Weights of a small transformer language model.
Size: 8 layers, width 192, 4 heads of 32, MLP 768 tanh GELU, 4.05M parameters.
Architecture: LayerNorm after each residual sum, learned positions, biases, tied embeddings, capped logits.
Training: a variant of SOAP for these matrices, 149M tokens, 6067 steps.
Each number is 500 + 25 x the weight over the matrix's rms, rounded and kept within 0 to 999. Layers, rows and columns count from 0. Numbers have three digits each.

# down: layer 4 MLP down (transposed), 768x192, rms 0.0533, rows 543-671, columns 0-47
# up: layer 4 MLP up, 768x192, rms 0.0826, rows 544-671, columns 0-47
down543:519468501498502493470511482485520452501476499500540504491517479493519522498488512562502487523517491559470458517489493499518512460504511518478484
up544:515513493506485474480487501485512507512489450509465526545490461495507556486524476520539490520495531492495489496478478502498488537496517494492502
down544:466525529512458507476520529494534523525499452530518523525504511482511486539513484537506477477464515508538521528491505501500444549489535561533473
up545:479474496555434483491507518503483494508530484533560496493500508460540538503485527493487532494489510501532489488537519528465491518491476508500495
down545:485510542482515507471517494518513490494516507517514453466502497497532553515522505472515506489518514467513433519509497478536532524521489482507462
up546:518507501500514473438482526488476537505488480466472522497469485535517492477534476499510460486493518483485462586507479507492522498508516533509529
down546:488465489492491506552541484491446498510503489446487450557490477472475518457518534494474559509536556476491505463453515499529547502530490507489501
up547:502490503466478510462498502465501496499497500477484521479473561520510486509454496488497502496485539508511503500536532523496495536503462532517474
down547:527495493493448534507499474520531488498500527467497479523475464488514506496509467457487506503546530497476455533462533484537454537489501534519542
up548:513533502535534533510516524548477554475422476521472500506541519493525509546475468500482537484516480523522523496504507501489493538520483477505488
down548:508479510474482503472548452508471489461526510500482482472493533475464445470512522502531486489519512492475515533471504505495513461503524517485471
up549:497553404486552497473494507498483513516502477504464536522522473475517451496552552519509469523526498496525502499538471493497492551499518524508507
down549:553522481519510491484528524531521516470483488431485504496520503521508516500470470522521552512505503439501530488520497487499496501563517535520530
up550:459472484525509504507505465520475528549512476519481486503449447528545507474484522483504496482486518514507517497523495455512473525532518435543503
down550:512461508492500505495509501526449511496510467480455489491466485484516518511496477510478557556495540513503491518547504505536488534507493508514492
up551:486504478528502508496473555522465495497559471473504446457473516519485448515484513478490491467549531517509504516482476492495548447483494507473494
down551:507519453476509507493549525498485487527478478488494460494461508503486497538487491506525489495511501570509483468479468507500514480518558486491508
up552:445504509495491525505518499475521517512511534542508493474488463523481519547505522506495540465536499514447507489545481545497508479503481498531492
down552:489501508496502513487498518490511466523473533497529506484524499477493504509508509500515444472470492520521488514524458490526513502505510504497489
up553:427476523513502543488500527460522509504536485492489511494450489506514550541501533452478524488445462464519494534471504510496464495508490515511488
down553:487504486510485493504463517544489492456523498459520519499530508502489561507482511476474495515486526500478485508537502473496489490546499506482501
up554:468467531464514550465519541456494501535525529539487515504502537520505500553513470464493455494541472523516512466499474505499505491511515498498481
down554:501507473497519514509512491532488454464490479505459436512504489512476491499508499505517517491487524494533501482456506538458552522481471468496544
up555:496535495508522482476475480486508502502517486507531510549459525520547577505466524511481472497487472471514504507545487502534518483490550509528499
down555:511487468496504473491525487478489537489482522525501496473517486486489492525555523488466519493516522498461502515498456516527504482478479513546503
up556:503532520498520469458472471480521515529523480494497494527489530477512507511481555451488526516485465505517520516459481522445535479527504468510483
down556:454530483491521518484453518465507482477546534517514464488530497490515511501521532523487516485520509488501507546512488514511504500504511508508524
up557:486497488509557495528499461511482534515505471540520507520511513527476478450487529494479474483490507516529478526540488479450491530480523527530534
down557:475533466508505555479481504487484470527502503514519499518498500534479487455493494520499484512493485486476481501444507515488479551471495501521520
up558:484508484485512488485528498505484452492503510488437495482523499490529576552471514524510525507526513516518483490517487475577488517479504483488530
down558:466492516494518524529483501482501457505496497471506497478470537502538506504512466515460558469484501518520465502498525499483545501537543490516490
up559:477520484515458463503509528471487489485507500502502509496474492471511516494496512501488524509520472490482544503500466484461510494471484480496483
down559:500515505482502503542529494509501537501512508488487488521511504488474551538491489483497491536530466520506477509478528505513523494497518537508500
up560:536489453475532489543483521513500497525498509496463515499449532488499504492510503455488487485503458482508515486478535498530556487492551480495494
down560:550554458549514489508439518538465499490481504504479486511511474508525500468529523542508530515512554485462513524466508487540540534505507531481513
up561:494519510491487535465483509485504511504550495492520479505496505533516511468500544502504503481468507494490489495455521478516493499500488486464519
down561:502491471465538471484497491491489493480480488477529507501493460527515486492508526497488500487537471540487480497509466459460522472491473489493477
up562:481488495551531519518526553454520480515504523533520508501491463488485499473507480506523491536521500465530520475528508522509510504508520497517508
down562:531486501491506464484517471527550477506499494519482486520504484498488454499497493509508522484519501497510509517515526509500491507532515507509479
up563:456487495549505522515511492517479494489508493495495528457466505515520470486514513507489516498508520502464446526515516493456489500492491482485487
down563:548473514510491489469495488489557512476546506473520500526520533503494503472491482505522547522487500544511466532475520502512496474507482486509515
up564:534507507496518510475543488463499471495493524482498534523551512506519519458494515501559452467520493534483497519502488500455495491505497524475469
down564:520485509507479507525536466535562535472499480515518486551450503505477502497486464484481503534447510496478463484505524502514497526496500526522539
up565:534448475533546486468567500556507541515486530496462521490497510518516517471519494527499443543472481518499488533500514514530487522500512490504503
down565:508497494519527473515500501507517533508471487490531510532507512485488536514464484493520508473508512490465474482487513485471559501525506522470532
up566:478474529462554483496467501485483502476525541547494493507510505526515493556507511512466481530499501496459504465511509472522514438508478504494487
down566:488483503489494464470520485492502533462484478539475510498492522487505519498467494489464519492499538497469490521518495486514503445445500488516528
up567:502489494489532506501529521482502491472489446501474483461521472540511557494513519511513480562505490520477477503519513476517472506495531482504568
down567:496512498444503528510507438494485521485533508515545540518498512509497509537494486508489451527562507551519485510507488486543499483485508506499445
up568:481481482509543496492481468498511480498501499511467471496509517540540494464499530504480465503501519510488506477488468532514506511517530480501496
down568:454521496475508456508520481510517521489514520478478498501471508506533475486453487535441476483530523522544519486510467510492477524459504501537471
up569:524451498501517523517517490518518536461502536502485485509500514479465497485498460447573531477494548462513509529498488502521522497469480491553470
down569:414514458493502531449509525496521470493488475478481501516500519459522508468535507474461490519500485534479510564509478533477474496490470531538489
up570:496493536493487468503500461537507503487498526486485493494484510486463474531503489492521499526530500514514483508539503499510485486487485507488451
down570:502494499521490501486525484491427518507488424493470491527504493493488510513492535482512514481514495506524529479487521476501465526505481455495498
up571:506494495504467483511467497506499486524531486479476511463497525501458465481463474498519499553526513477491499481568531495475522452513491549511491
down571:496508500505541472508452499466502500526485460495467498460514506536463463515515505483494514493500489465474506526535458490497502521451502540505494
up572:469511491514519509484502489469527538524514467515487509441484490504506537492475457492545515482530538450526532453525458497498477486438536498511473
down572:415518494456501457499465521484509435495534529534488475458560495487515523505505515473507537495512523507523520514513482500471504549476526489535481
up573:500512474493495535528467525484503473508504486516498480528526497499509531495491448507530503519528491478481506495515479467494496518467457534444496
down573:529524481516507476455483492508517493484499474503479449522497488509514490479527474500530529520539534504506536479517512457509483525463502550531487
up574:482499523506503481492481509480510510485507527540494516498511474530502505487536502496496522515507470482505539534506473472477535542505469484500548
down574:461495508525458470465507498507468501494544507516502467470481531461468461539521453499456517493520487485500512456487480511524501482501504522463518
up575:492484510510533516441458490461556533494523519497496500516515501495482481476517477497467531551495482454483528450511483511475494510492486509489492
down575:465485522486514489495490498508523466502530541470492478557473527500527527513490492517480494514517497490504536478510543527499521504526558530527484
up576:488467495474487508549510513524506500541497510470496501504516525480446484494495477489506415505458506555484511463516493527527509465542506472481472
down576:540467505466491564532484498481476496456514482516515479505528470520534530493534473569460471501469472488514518482533516499502509506510510466521485
up577:512470496487482477514458532482514495515437531517514493495484509457498517520523494479534564480501498492483505501530512501490503485492481514482502
down577:541486503524490509454464492516487476491498511511501524453502470509499510461499513480525544518506503484488503547505521486469531496548518483518496
up578:502451487504501500493518537527489501487480503504493490546555521487486509492516464490501476552498490562550497503504477538495536490521503516485510
down578:549467528480512486550487505500486490474493529506509481493521464507482453476529523503460516529507514454486481511537481451527473541495527511532489
up579:499474506476504484488466486482451540536500495511517497528492484527476497459528488477539515476492485520516504458494522461485468487489504518487532
down579:495499516523517510501516522499515487534512485500538474499498478515494478448494514486535500472502534505500498518493519478456508506498465502503526
up580:431463449553534477463485496484436526534524483490518535546459508523448496510447493522492514451449482537542514503508508493532490516502481570516474
down580:466501532511507482527501496520485474498502483543478478569533441481532494451519507472523490497535472505497497507532521542513506510524500578497510
up581:498493498524506485535495497493493507477484512520517499500511488520519490492500499467511468501466519509497485501510507514485523451479501472517527
down581:492496494534535546537485494510475490493494506518521498522517474502538473476491509528509479491536473534532482493483500506533515463432490506508487
up582:520548501517520488457539507504493516468492513513511489511545498453516488505507545495525576466523514501509507522482502495512541507512514504494550
down582:506512536504536527476525459490498496510503505493507521497496517538509525466534511448516480530497481487474497501497541525487496488527490526553526
up583:514513474541462494528518458503495512518492487533492518503533491469514454466507477540487473499474512533489537499480515493518490535462488468532499
down583:487508504508495518538498522527507492471500544511528492564515468479511456510469553445541524528496546489492509480484439443513507462493473542518503
up584:488484496505487498494495497488462492457438493469464470503515501484520501489479493480489547529476478521504490502513489522507530506476455526463502
down584:510470532453443503486519505507526472476491484509501514537507498486527496499481484462506484536505519498479510487493524490511500497493495467487471
up585:552455506466496521518515510502457497506474496555563547494501511528484461463530515490538464494482492452511472526472482475491472498479527510476525
down585:502487538517466525568542531514489544511493528504520501532494486456525503487501532534549438514491527507517508516474475487429474491458483508476541
up586:484505505506521527518496463507556490510500514508506509492485510480497499506505514465521526445476502484530530530492456484539465513491523471522495
down586:490509498474471555455541514483521513505533508468505523494477530508530506515478493498491506531497485482473495540498517485510478515497509411496527
up587:479512503497484494478522513528501481497505510502470525495496487480500488545492504478487514502492459510488528508506568509483516515497478502531484
down587:483514465516493516494525485460504488509499467471487513519526514500510486476518504521454500563511495511525493483470494487458507527470454468478501
up588:495545466482459473485498496475481492500484533503522504529498474493488535515485486462506544482487528495528488504503489493467528525494468502513471
down588:516481502519505506494432501478471474491433489460491526497513482518513497520506552527514520480492480455492511497524452486477471525547534519496507
up589:493489467555481499542531445501487522503512523527503487497459508500522502536484495521535498509505462482518470515537525466491522507547499471458505
down589:483474508502479520469502481441488472491479498542474476528468448503531486490487505479540482473517487506445514506486466516496478492464474530471503
up590:486511503521542476484458525439514488494504527538518461515496516482505534492487533435449532483488522494495535494492469475481523485459493483471526
down590:506510517510477509461484507469464502475541529518485497479506491494508485489523493467468518529484517493512454533484505526528498500508532524461505
up591:480484505455486537543452514519474517527503526478532510492479478539464470482486460496484458536478502526520475529489490493500505492482526522532513
down591:479531504493447525514465521494481484529506483473511468474472487540485504499540532490458537563509500503482508500516516482491494500479478488513512
up592:506510499496487485502496506517474491472504514543566485470461466489503506518500481494498502515531512486523529500535504507494464505481477471506511
down592:472491534545541480505501497497510527464513488460490493520503494503439484507523460502523470487490538507482541509495517453496482530531487526504461
up593:470468507498485487465528503467487565521505521514506458491496506539496534495529457499511496514491464518450517511528453493567498497485494477526493
down593:484494537509528512519494490581523544453542526507534487519428525489539519509482511498491507473494526456538510524565470538521534442469549488480519
up594:480509521517531570527482475507501509553510513485512521512507510504508456504527519501500526496503469485484494534504484479466473491517484488517512
down594:486496536475494529524480488544521489476525507506539542463512494511494567489483527487474458520510464506492478472486510491515519491512511472522483
up595:489516479501468482533450510522496489540515452505498548505534553483496518524508489507466506502483446484509510489532507461535475485475477498497458
down595:489429480488477495496512484539487480491498464498469489477529542464556491544457478492487528459498506535479483494507461492523504462533555533468463
up596:512504475520504533512513500502458489482481491526533505492523476458509475488490505526481497526490499525476477501533523541504445480552503557519520
down596:479498472485510499514493491505505501493556497497496521434519517494515501465519502532498481495476509521500505522523488537476489487498483530522502
up597:536503507471467532468555498508482517458504498482507504487524464497543509478508481526485490476512479508483433527542494489509478516516477545518516
down597:496495496486497497490515491543474504497477530500505466483450479512504502522516481470532468534548514468500488505537483500563484481530524489491482
up598:517522488527518495482529534469483548456523481504508596524467519485528515483460497484501560501541476514495577516515469480485484517510522540514503
down598:446491493520468469483479485496477539531507487512462507476497523485532518533491484500466505457562559541487497493504502470471503522478474512507454
up599:510484479498489502477487471487459511527492520528523481532465483520484447491512470485489525493466509487496490550500519460522411489520523508493462
down599:456452565521495489490517491512474504500502518517522500550501495537505455493526533523517485497515475489498499496454519506492519510528476509512455
up600:490513502511471494517508508479516523516531523546558525477514523510505484460518485490532505519494508510503449521534496510496499507500509503489545
down600:486440528444476463452522480538480484556462503485536526474461534492472479509467512491536552513496473546528486480505539493513472522489528504474471
up601:501562489462512474488457528514433518550493536506474473495474494470462528536503512480472507497501513481518495498485470549518563521485486487583521
down601:464531546501489540510484487482455523444525548474569512500513513490546445524523479463457513508496480427527525444477443442513506541516523518491495
up602:533513472524493451500476469471541522514525476540534492532512530518487477521494527493499515471508443506504451518514507511452507526508510495456490
down602:499500498525534519497503451540549520495507466509483449517514475490529512481515506499474487505511497499460503497519523511519503481544507450486500
up603:478529510538504457508534487532489535484511518540488482492517472508457549522499487549509557495535504504512434526508439528447537517466525489515518
down603:526535504543500505521469487508478488505555443517545509495511480488523567539537508424516429479440475492501438512463510488475549509455472483490506
up604:456519471525484507500475515522507483506494474517509512487498508500497509530529488514510487526456526512522504518538534478504495509502459472529483
down604:506513524523501473502524473494520518494522461498483470526488510467532475472446555514478517538499487490477480519492510471479531496477511480496490
up605:488463483457499489542490507498492496525489491490499485505527519515464513513504495477536459513501522530469500473484490478498507505474511456506499
down605:491510495520487521520526480516524501505522476498462482526476509440466505479533543481557484493479498486476501503510476477473483493441497506535486
up606:473491508549519523525505500489508495473511458481525530530488496535526460489477493449485471453463492467493490492457516525433550486456459507492516
down606:502477557465476514487493482532537517516489474484507486474496490475529500504522541532491492525555510524472480529511537468509501494463491490475496
up607:547465459525511549486527487480487505472463442502543516516506514535520499464516508444516494461544481529496534496474505539498507504482494468475475
down607:473522527495511491508471489460511496481487459498465492536450523473491488539476546509506513497488493487514472564505491475510497506475553528503490
up608:498523498494497449501485516497507492452535532528468510517468477514536497506503482498519493504476538546491527492535501480538533500527538506472498
down608:510515520494432531533546535547499496539521539460529506535490505520500481519467488512528483494466501443459514498481476525525450515446478491519513
up609:504495519479463480521450543499493517512499496475491523470509540470490496482496475526521503461449493527480507579523492500540519467525521492511491
down609:499519482509487505548539516487506506473548500510487525513520489504542478458511504485503460496520504524501451506479488501460600481465548474531532
up610:504485500464506495487465489462531480506469516513480536515488506465484482469550492507506489490476524453511505494513485492454486521474505481501507
down610:523462535497494500504523493518498505508480534437507472484503439496501448523506562494464510514497530552497528507511511545525488530572490439539474
up611:437504475503489442495471491444520529476458469518483485490505497510477500516457583441518498474524503491498519491486518513475498521511470517513474
down611:518490481545526475508515514504501499489545489488538471483555457505548456537526534498465555505514472525500542484535484484528491452499510509494532
up612:465480499512519498516534501513499505541537536528493480506499501495541524555480527522508464452511514555502484482518483537450514521504521456531506
down612:549480492503515486506512493481482499515524521515494483478501499451521520516476507525464526473524502497516481458472513519491483514487516537516448
up613:493530492511504505497510483499425489501485518526460473533468525429486554549493518479460503522496518487481473452525504491484521521508477480491523
down613:506495469536521519542507500490438502527474495489515497542488510460512477481488494457489533542502492471489501429501503504508457501510460521513485
up614:450466555513502461465496459483480496502515477507552512506493547512457506491500440495502516482486496556499432586494505507460477531500481502529523
down614:515468512514488487518507495497519508508523471458506500503588499518552472543492478530500504476513511522543500550494455507526487490500510504502492
up615:499484475496531525534485491512477481511509493492486506499488519512462516494522518528462517501546525481496494460495513517505513446475507481540468
down615:482462492487485535515456512481472494518488520502505507483507530536451521540513504521480510471459481519527498532546504469531477496487547517522508
up616:466474462497465477517509505470512554511481429477510501470492538486504500469476501476493486496507481528481483503551495507478492518499515502487486
down616:481461488479466507469511489452515488466558493477517516454478469527543522494454483490505508468516492508446493491522521490563483457545505513536478
up617:486468510515504488495479520471502505519531440468445549519555496500488494510511528529504526550517497447469550515512447499498525471527512493494532
down617:528478507539492512475504536464494523470487530457491485509550431483490534524461445476507538459541536491483492517485490540473470561391515506492518
up618:499526503503513489501519486478492496525475534482525513502484496491519483498512492493504480477477528462512500525460525501527517495497529551530476
down618:506540527483534518486470476493506500548503497535482478508516482499483489464502502495487528492492487497492512498474478496480483513528432521502505
up619:490504503489442540493518458524488488480482515492484502512489485513495509549505504519491518472517491515471523486524484507500514516439524530476503
down619:500483493526514487503521518515490474475480520512536532505486508495515508485519539493497522469534462544496504479494479524521500463495474505503471
up620:502463515482476475467469509495450478495487475517478536516496502518513478499464501499518555490501482517533508544534498505481499513462496475518487
down620:523516502516443580537509466543541524475502484546447524531488476485508527461518473505538488514514518458535532478498437552501479561509480534497475
up621:524499534537481484476506505490480553471514469502489552499439423500496489514507491483501470499493527485506518503524562513503507518544437531550503
down621:491510496439491470480487535480497488498543491482474540476511493518537552474530524467481510487504529495422473508493492497495509496498520465506509
up622:512464469480503485492495519506528472452534530507509508483528517460542444519536497525476476487493483462483504531526461492508490524486485524499472
down622:490488484456497490479519472539489513474503489507504509493494466470527478517459486480483515544485518487509504514518480484473548486452523532480488
up623:504505479524485507533538534481497495501493523473560499505517514537539489544530521513500467552502492541493510521495481504460500477507469488512530
down623:527497516495450515470492511459457488517499540477513522489469481477467524472483564516479509508503538475485504496532498450503455486500503550495502
up624:484520493429501480506468497510479464492469505486505510510537461454521552501496482455517542493506469504466492541524468517484494497502494487490522
down624:479510528506457447491482526496495516512485497540489483511545479507517475462519514521491479515505486505525514512508471549499503506502504555498500
up625:484538496462442459479516500487554472491496496506478482533489489476525532502491552464492536513455493520541509462488508500524517499524501512494474
down625:484515522519532512466510506526512510494508530489496511515491485510531508490500502529514536461485485487486499467494439504524492503504485524489492
up626:453476500481477530462463536520494515512518443510437485484495511576515492458495484453483517484488503517479541511482482532486508483458487490453493
down626:496491461490532526478511531486529488474515453492453548473486522507498474507535482529507498504494522469454528485510498510478537548453492504495509
up627:503545523499430523505510492491468549494512499443464513498541526519507517486503523467467443461541529521547482475506500497465539499540416533451538
down627:545487514533483466564513470465530475537477510454469494444542474517562472505503464507519511469531527476524478507507501499461472514539497539466501
up628:471476456482513479518478528470523505472514491509493495518511525515504471473535456484523493540532489497493520482532518507495527465490493560507501
down628:505497513531507497489454519506486490520526504551516507517510478498496512473556502520502494527530486468534531473510498517493475534494494507489531
up629:465487518507504540477501458494515531569479533508555532519511494507472477505487480500547510472475481504483493500507492488486528492525496507475467
down629:499507446507538509492486490524520456473540513481504521501488511465480490500507480552488497511507463484505487524512540500495499517478516517517512
up630:546487553479490487471514493490486481481525530498494472525457526520512537514536478509566513517508521518499485500514477480476534477514483531523527
down630:498479492480516529537466483523526509537509518535495532518488489473468468449482487488513476496470431501504476510494492475506502493504533472490504
up631:526515520504501460503536467454517534504479472508500522505490483511471476470499512542510580484538533470505542481464517461504527489498531514481442
down631:504487491485521533483527514480501502508486503547530487524506454538497561476521528510481483510491521487495495478540478488534506513519501539530533
up632:481482506501515530490460538495529549447441471481529491486474481493502487495547501514503443501480481502484516522478488512497482552482502454504526
down632:514548533500504485485471486534461513522503513509496484518502506458508476532478510523561500497510523471538509483483507460486481530510473513493544
up633:479498493488509506522452485482501518480519505531456493514526483498501454519452479476525476505469452450495485546530464522488503514483545479465480
down633:485487479486485510506506508527527493548475492522459499530510481457473521543523542478517462516506505495511486524501518487500541488507499484543521
up634:525527488493522474527454475527513500510505489476487512485530475496501502490437474510545502486521463490525506489521494496473500510482461501496543
down634:503474485523462497473541481477518457521540468466512500490471493504480503522498541531496491524544518458504455470489543488512482493486518535497513
up635:496516471455537485478514500480523494471496448485494517467509490497487488527536482537497517526490449490503536459492493486454481486486490480477470
down635:459519516499444500530497518461486500536497466528488445463492502513514550514526496524450497476499533508509514515519467510477520498534517455540478
up636:472451483507489553497556527518514508510503465502511495497504510503485501520501491466448515516488514548498518461520489506487522493491506469480536
down636:506490472488534495505495502518539446526494499511523464515489490495526495472464502443498493535480488492503457489476538521468512527499459474533488
up637:486522455467456475499504476478492470439475526514545444528469519478489538470470483526532556482552539501471518507533458508480494526487478466496505
down637:487515496486498484514479513488475492511550523510498523496490497482491513494496512513504533476503518515490525513505506486494469477519482520512505
up638:528502520484534511468499556507473507519471493519473516521521508519541498515518476495547517486493476453499485553451504463487527510523470511525485
down638:479512513469497468507460473476531469486536503491499536513471500535471506484487545483478523446513513512544560503499523461500560480473495501492551
up639:492477508480501502537535514531476487503522494487496522475486501496489443503494506512550509505449514527514501498499513521502490487514489481525513
down639:452505519480479483529505514514534515510506514483518455520524469435498515460522552519507515500519488518535487496493496524559510466540502505453485
up640:508499533506524489533485503452491516471507515516498470460517500493539520471536506497486549502545485486504474504514462534500523476527490501536471
down640:470515485492510482479510457508526512480547511505513501540489494441485517489510526533486512538488478513542514533514490505516525522496498505461447
up641:480470465518488535492481497480522478491529526537467501528518485509517512447513493489519535491506512482484487500461457496519478462515466506470545
down641:486498494542489491529502515520549527589494512454460537460479504496493526475534493498519522459493466517522492498541534480455520441539489490476471
up642:500471499460455525519525516500511478498504476501502513509525508486507534461510483541500504548509505516507473512529495494476487468508531484533477
down642:509496496503519551520534487534503487495508485511500507513489493486552527494509512493527508476537536516506485507488455518485510526487500463498499
up643:491537532537533513462513466513503520539508519497514490487461499515526518506498509524518471555421481501509477498487483561524468483562482492515519
down643:489529501464534523479494506531465479531517489528512492499484485502509503521488508508496497508497497480510435474486555533510503473502486473450521
up644:487514496513466509492472488472500456489485454521512500545508486508526459534539525504511487476493515525519495533542461526441502514535505475501507
down644:514518509527521475477472568462498520521508519436544428504516544480538490466517480477443546491527515497504524523526416525529462519498492496495515
up645:501529494505503496466513474506498486508475502520514506475511539483491522512536478530538528486495532452520556540483485537504493526515507525539492
down645:475474491517532502541499442459536554476471481528498509471506504462482518536520504507491486476445519531520525474477514522479531521480494513473478
up646:451536509534506456496483468541490485503483528488482481485507482530493473478495495522528537487476535449479493499506508516508503506472462528496515
down646:530503528484497473508481505493495489514510530506522478491485516513538493541526524539463489518500495463495523478495483543484483495482494480468493
up647:493521503484471497522493490516528508501506497517493464510500496493474499517510518495526507497489503468527489518477496502530498521516518501552483
down647:509510524478514522507492467522529502491479512510546540496508515512500496527493487510477502432518477483491500449505555496460511477465507503477529
up648:532526487502558556484520522511478496540508515503480512517490476507470446546443511493488506504489471495466508464513507512516502514497543501521478
down648:509507494542546510484500504511501490520526471465481468572543516554482536465508461503518461512497501574523524486485508510486525446521490491495513
up649:473508478459501461499470552488474471454474533497576525487526496541516527479470460486485527467529540502494481511486526488469494521503493532498487
down649:500557508535476509471472492531522411518487492538480536521517523458523514462471480503488494500486505524509458485461513478552560516529537541537482
up650:528469488540520514549502490526482514503512501484506511503491497464493478501497509501508467496470517540492523501485494478496533466525473497523502
down650:492492468515511483494511488484510511544508508490558538531485498473527489519471474497517445495465496492477555524491487487507463517511494482456482
up651:562458506529553477483550496440471496507511485523528537492476501492500562500506487461490488501516527485479521440498470485547529495546492516492543
down651:472493528506471431506524512509480436497460477504473502520458536508474547470511476513428474494515494466500520510451481503556524497532423522493471
up652:495512489512491502546499513476507443492525479540488435463518470502538504518447524455506556489487469506515500556504476529452519480512514486503496
down652:531532495547534502465534519467536460571541495485518474524501521422521524507503456503532509503492535486481514474536480466454504470490466492479493
up653:470481489483476504502499509505531496500474521516484512506525524497481547479508524514588473508473546468485472506507505510533461507508501495492517
down653:503466493506487474493484514484495492463512446511505517479541498496492423517504516506514490504487498476519541501498473509488472488529525512489501
up654:516523497478505463501493486510514466501522490521527480510560511471509501486504474540444504531500540532535458531519523516534521493464466491502491
down654:515520450472478493515472513449496499509473499535521491499499487466498495488499492485497483442507483478458457485532499511509490489493497491470508
up655:461494467474490447492502493513508497518536509532523528484542482500511510496541493474474536538543421503474501494499490516486482512454482486500493
down655:510492508529538479475479500495512521527464519517522467517501472470520491527509499474472486533506517530555566490523488545530468489482505457497484
up656:465478487461525521513533528530536487509481469506467555501553519500476505491518478486544478490501468487523483513503464491497512511498529522483446
down656:515537501525465501497473501460467527492482569495532540512557461515560468474519509481485443494508500474476523481503407508532465522492472530521471
up657:545503499539525512521472515473512500499511485500556466502528507450479464460541486509494494532473479540496483477524459512514481493494476501474472
down657:502517542538531495518532546503489534536486552525502521516504486483488489516492502481504497519500508522504494530542557505491492475471459487486512
up658:484503501464538500486469504542448513545517464518471513477489505560496489515462490502512512542510522462512510482533484506516465525475510496481472
down658:502525502474491460507504477435558474526495511515491486451517492540484460534500479502443505474476541516520498530475482501475499502537517525465445
up659:515547499473483500453489457474482481533507525507502492485528547488480488478474521497524463488475502500506472505535482504465506502510503500489531
down659:484532492473489523450523501488469557467496507518525517446485531477519475523545531521508478493481504542544517510513493516488511488438483493512500
up660:476487439522499470526511469478484495495519484501524519488543480518475481480521517501505495463496474514485461461520501528493495505441506481468507
down660:452503485505497526506514483482472508441500506518495506546541501489530497493543477518490503565555501528514485463512494525489528470521519481520473
up661:483454495498525510527475484469490515512498498525491513510540492483501504511511490515515505467498474476540478489463490504485518490482548537501533
down661:467486519462502489513516501528508465517468472539489491516526491481503481510479524528508456498503451506526489497486454511493491457489513483484526
up662:488502516517504555471509456505525468491506481464520510502500491493524518504493472504541480516509494488482515483495478499511505503508501480535469
down662:521477474519512494517500499486507506507494518514517518480504490528496504474487486534531478504479491482492510515509512530492522520523470529488550
up663:452516489455514528488517478495549491491456493471440536545537538496535527495434518476492509500482497478533517493522504483537511471512502507526508
down663:495504499460513545515481462550537486499509498491549503480472486475505500516429503480520520536495483451510474506497515535494504514528451514504482
up664:497475494496485568477491521506535506499471449498512441510484524504487483486529461512482471496505513487485560531484524473484469502464529486462515
down664:481543460483451479467493533514503504538515490513511474488492475505455482485479505471487563496483520464501490553454442510482520466455477457502507
up665:527513464487499494507474495457526438490477496475515495497516536491519500520464514512478493512508514500463513484492524503465529465508547491502503
down665:518516516512500501476504492509466523511519513513513486539536498477480490524524500449543479549456507483517489496489512511489536532467493528520494
up666:482485545477505493444510504479558464513455470498498508472519501524559518518499518511518500501479517524499500502511508477538514494511515511477485
down666:496529537518479528508484510506518500518497488534525512486530493538477525498507489519539456555451497518529457499497468508523508519520494484497535
up667:482484452471517452478474516499498477541523483501511487524502495480510490528470505566486483535464530487492560541519438483482520515503457506534487
down667:509518499520475501504447453516544499503514508510525468475517513508456513512500502476507458547530505542502533543518495513514503527513513524464532
up668:466472562457475484475533532512519517450503498498494509499504509470525465503527466516526466523476499518480464524520482534517491472506471529519492
down668:503493495475495507462507531504483479498527513522448498496483494449482503501499512546502548520552519527458469490498472491573479512548499501532484
up669:510512481498518489501528485537526484475511494501484516490475519527513525474494493494550466527488467475484500545501482447488497514505516481504479
down669:513484522465533502504503503482486455452508503500454484494517513503491484512487507521451516470541463469508494541499476486526480492505498488498513
up670:465513507552551517471499511443494520516512504506485518527516501496509511473479471527477474521519513507470489476512453529504579468507503455450484
down670:515552440580522499530511498510521508492531515500506507531489518445497503474478502497531504511516568535465475468499464496499467490516485476505510
up671:498492486504521536477511521500459493489501516526517476516482478475515504535518476482497489520481528508521524472493449479554495510470537466506455
down671:514530467470506537544524471507504480496527519487530454509462534493538490490510489509488467504499487528515492505512488503504469518512508456491519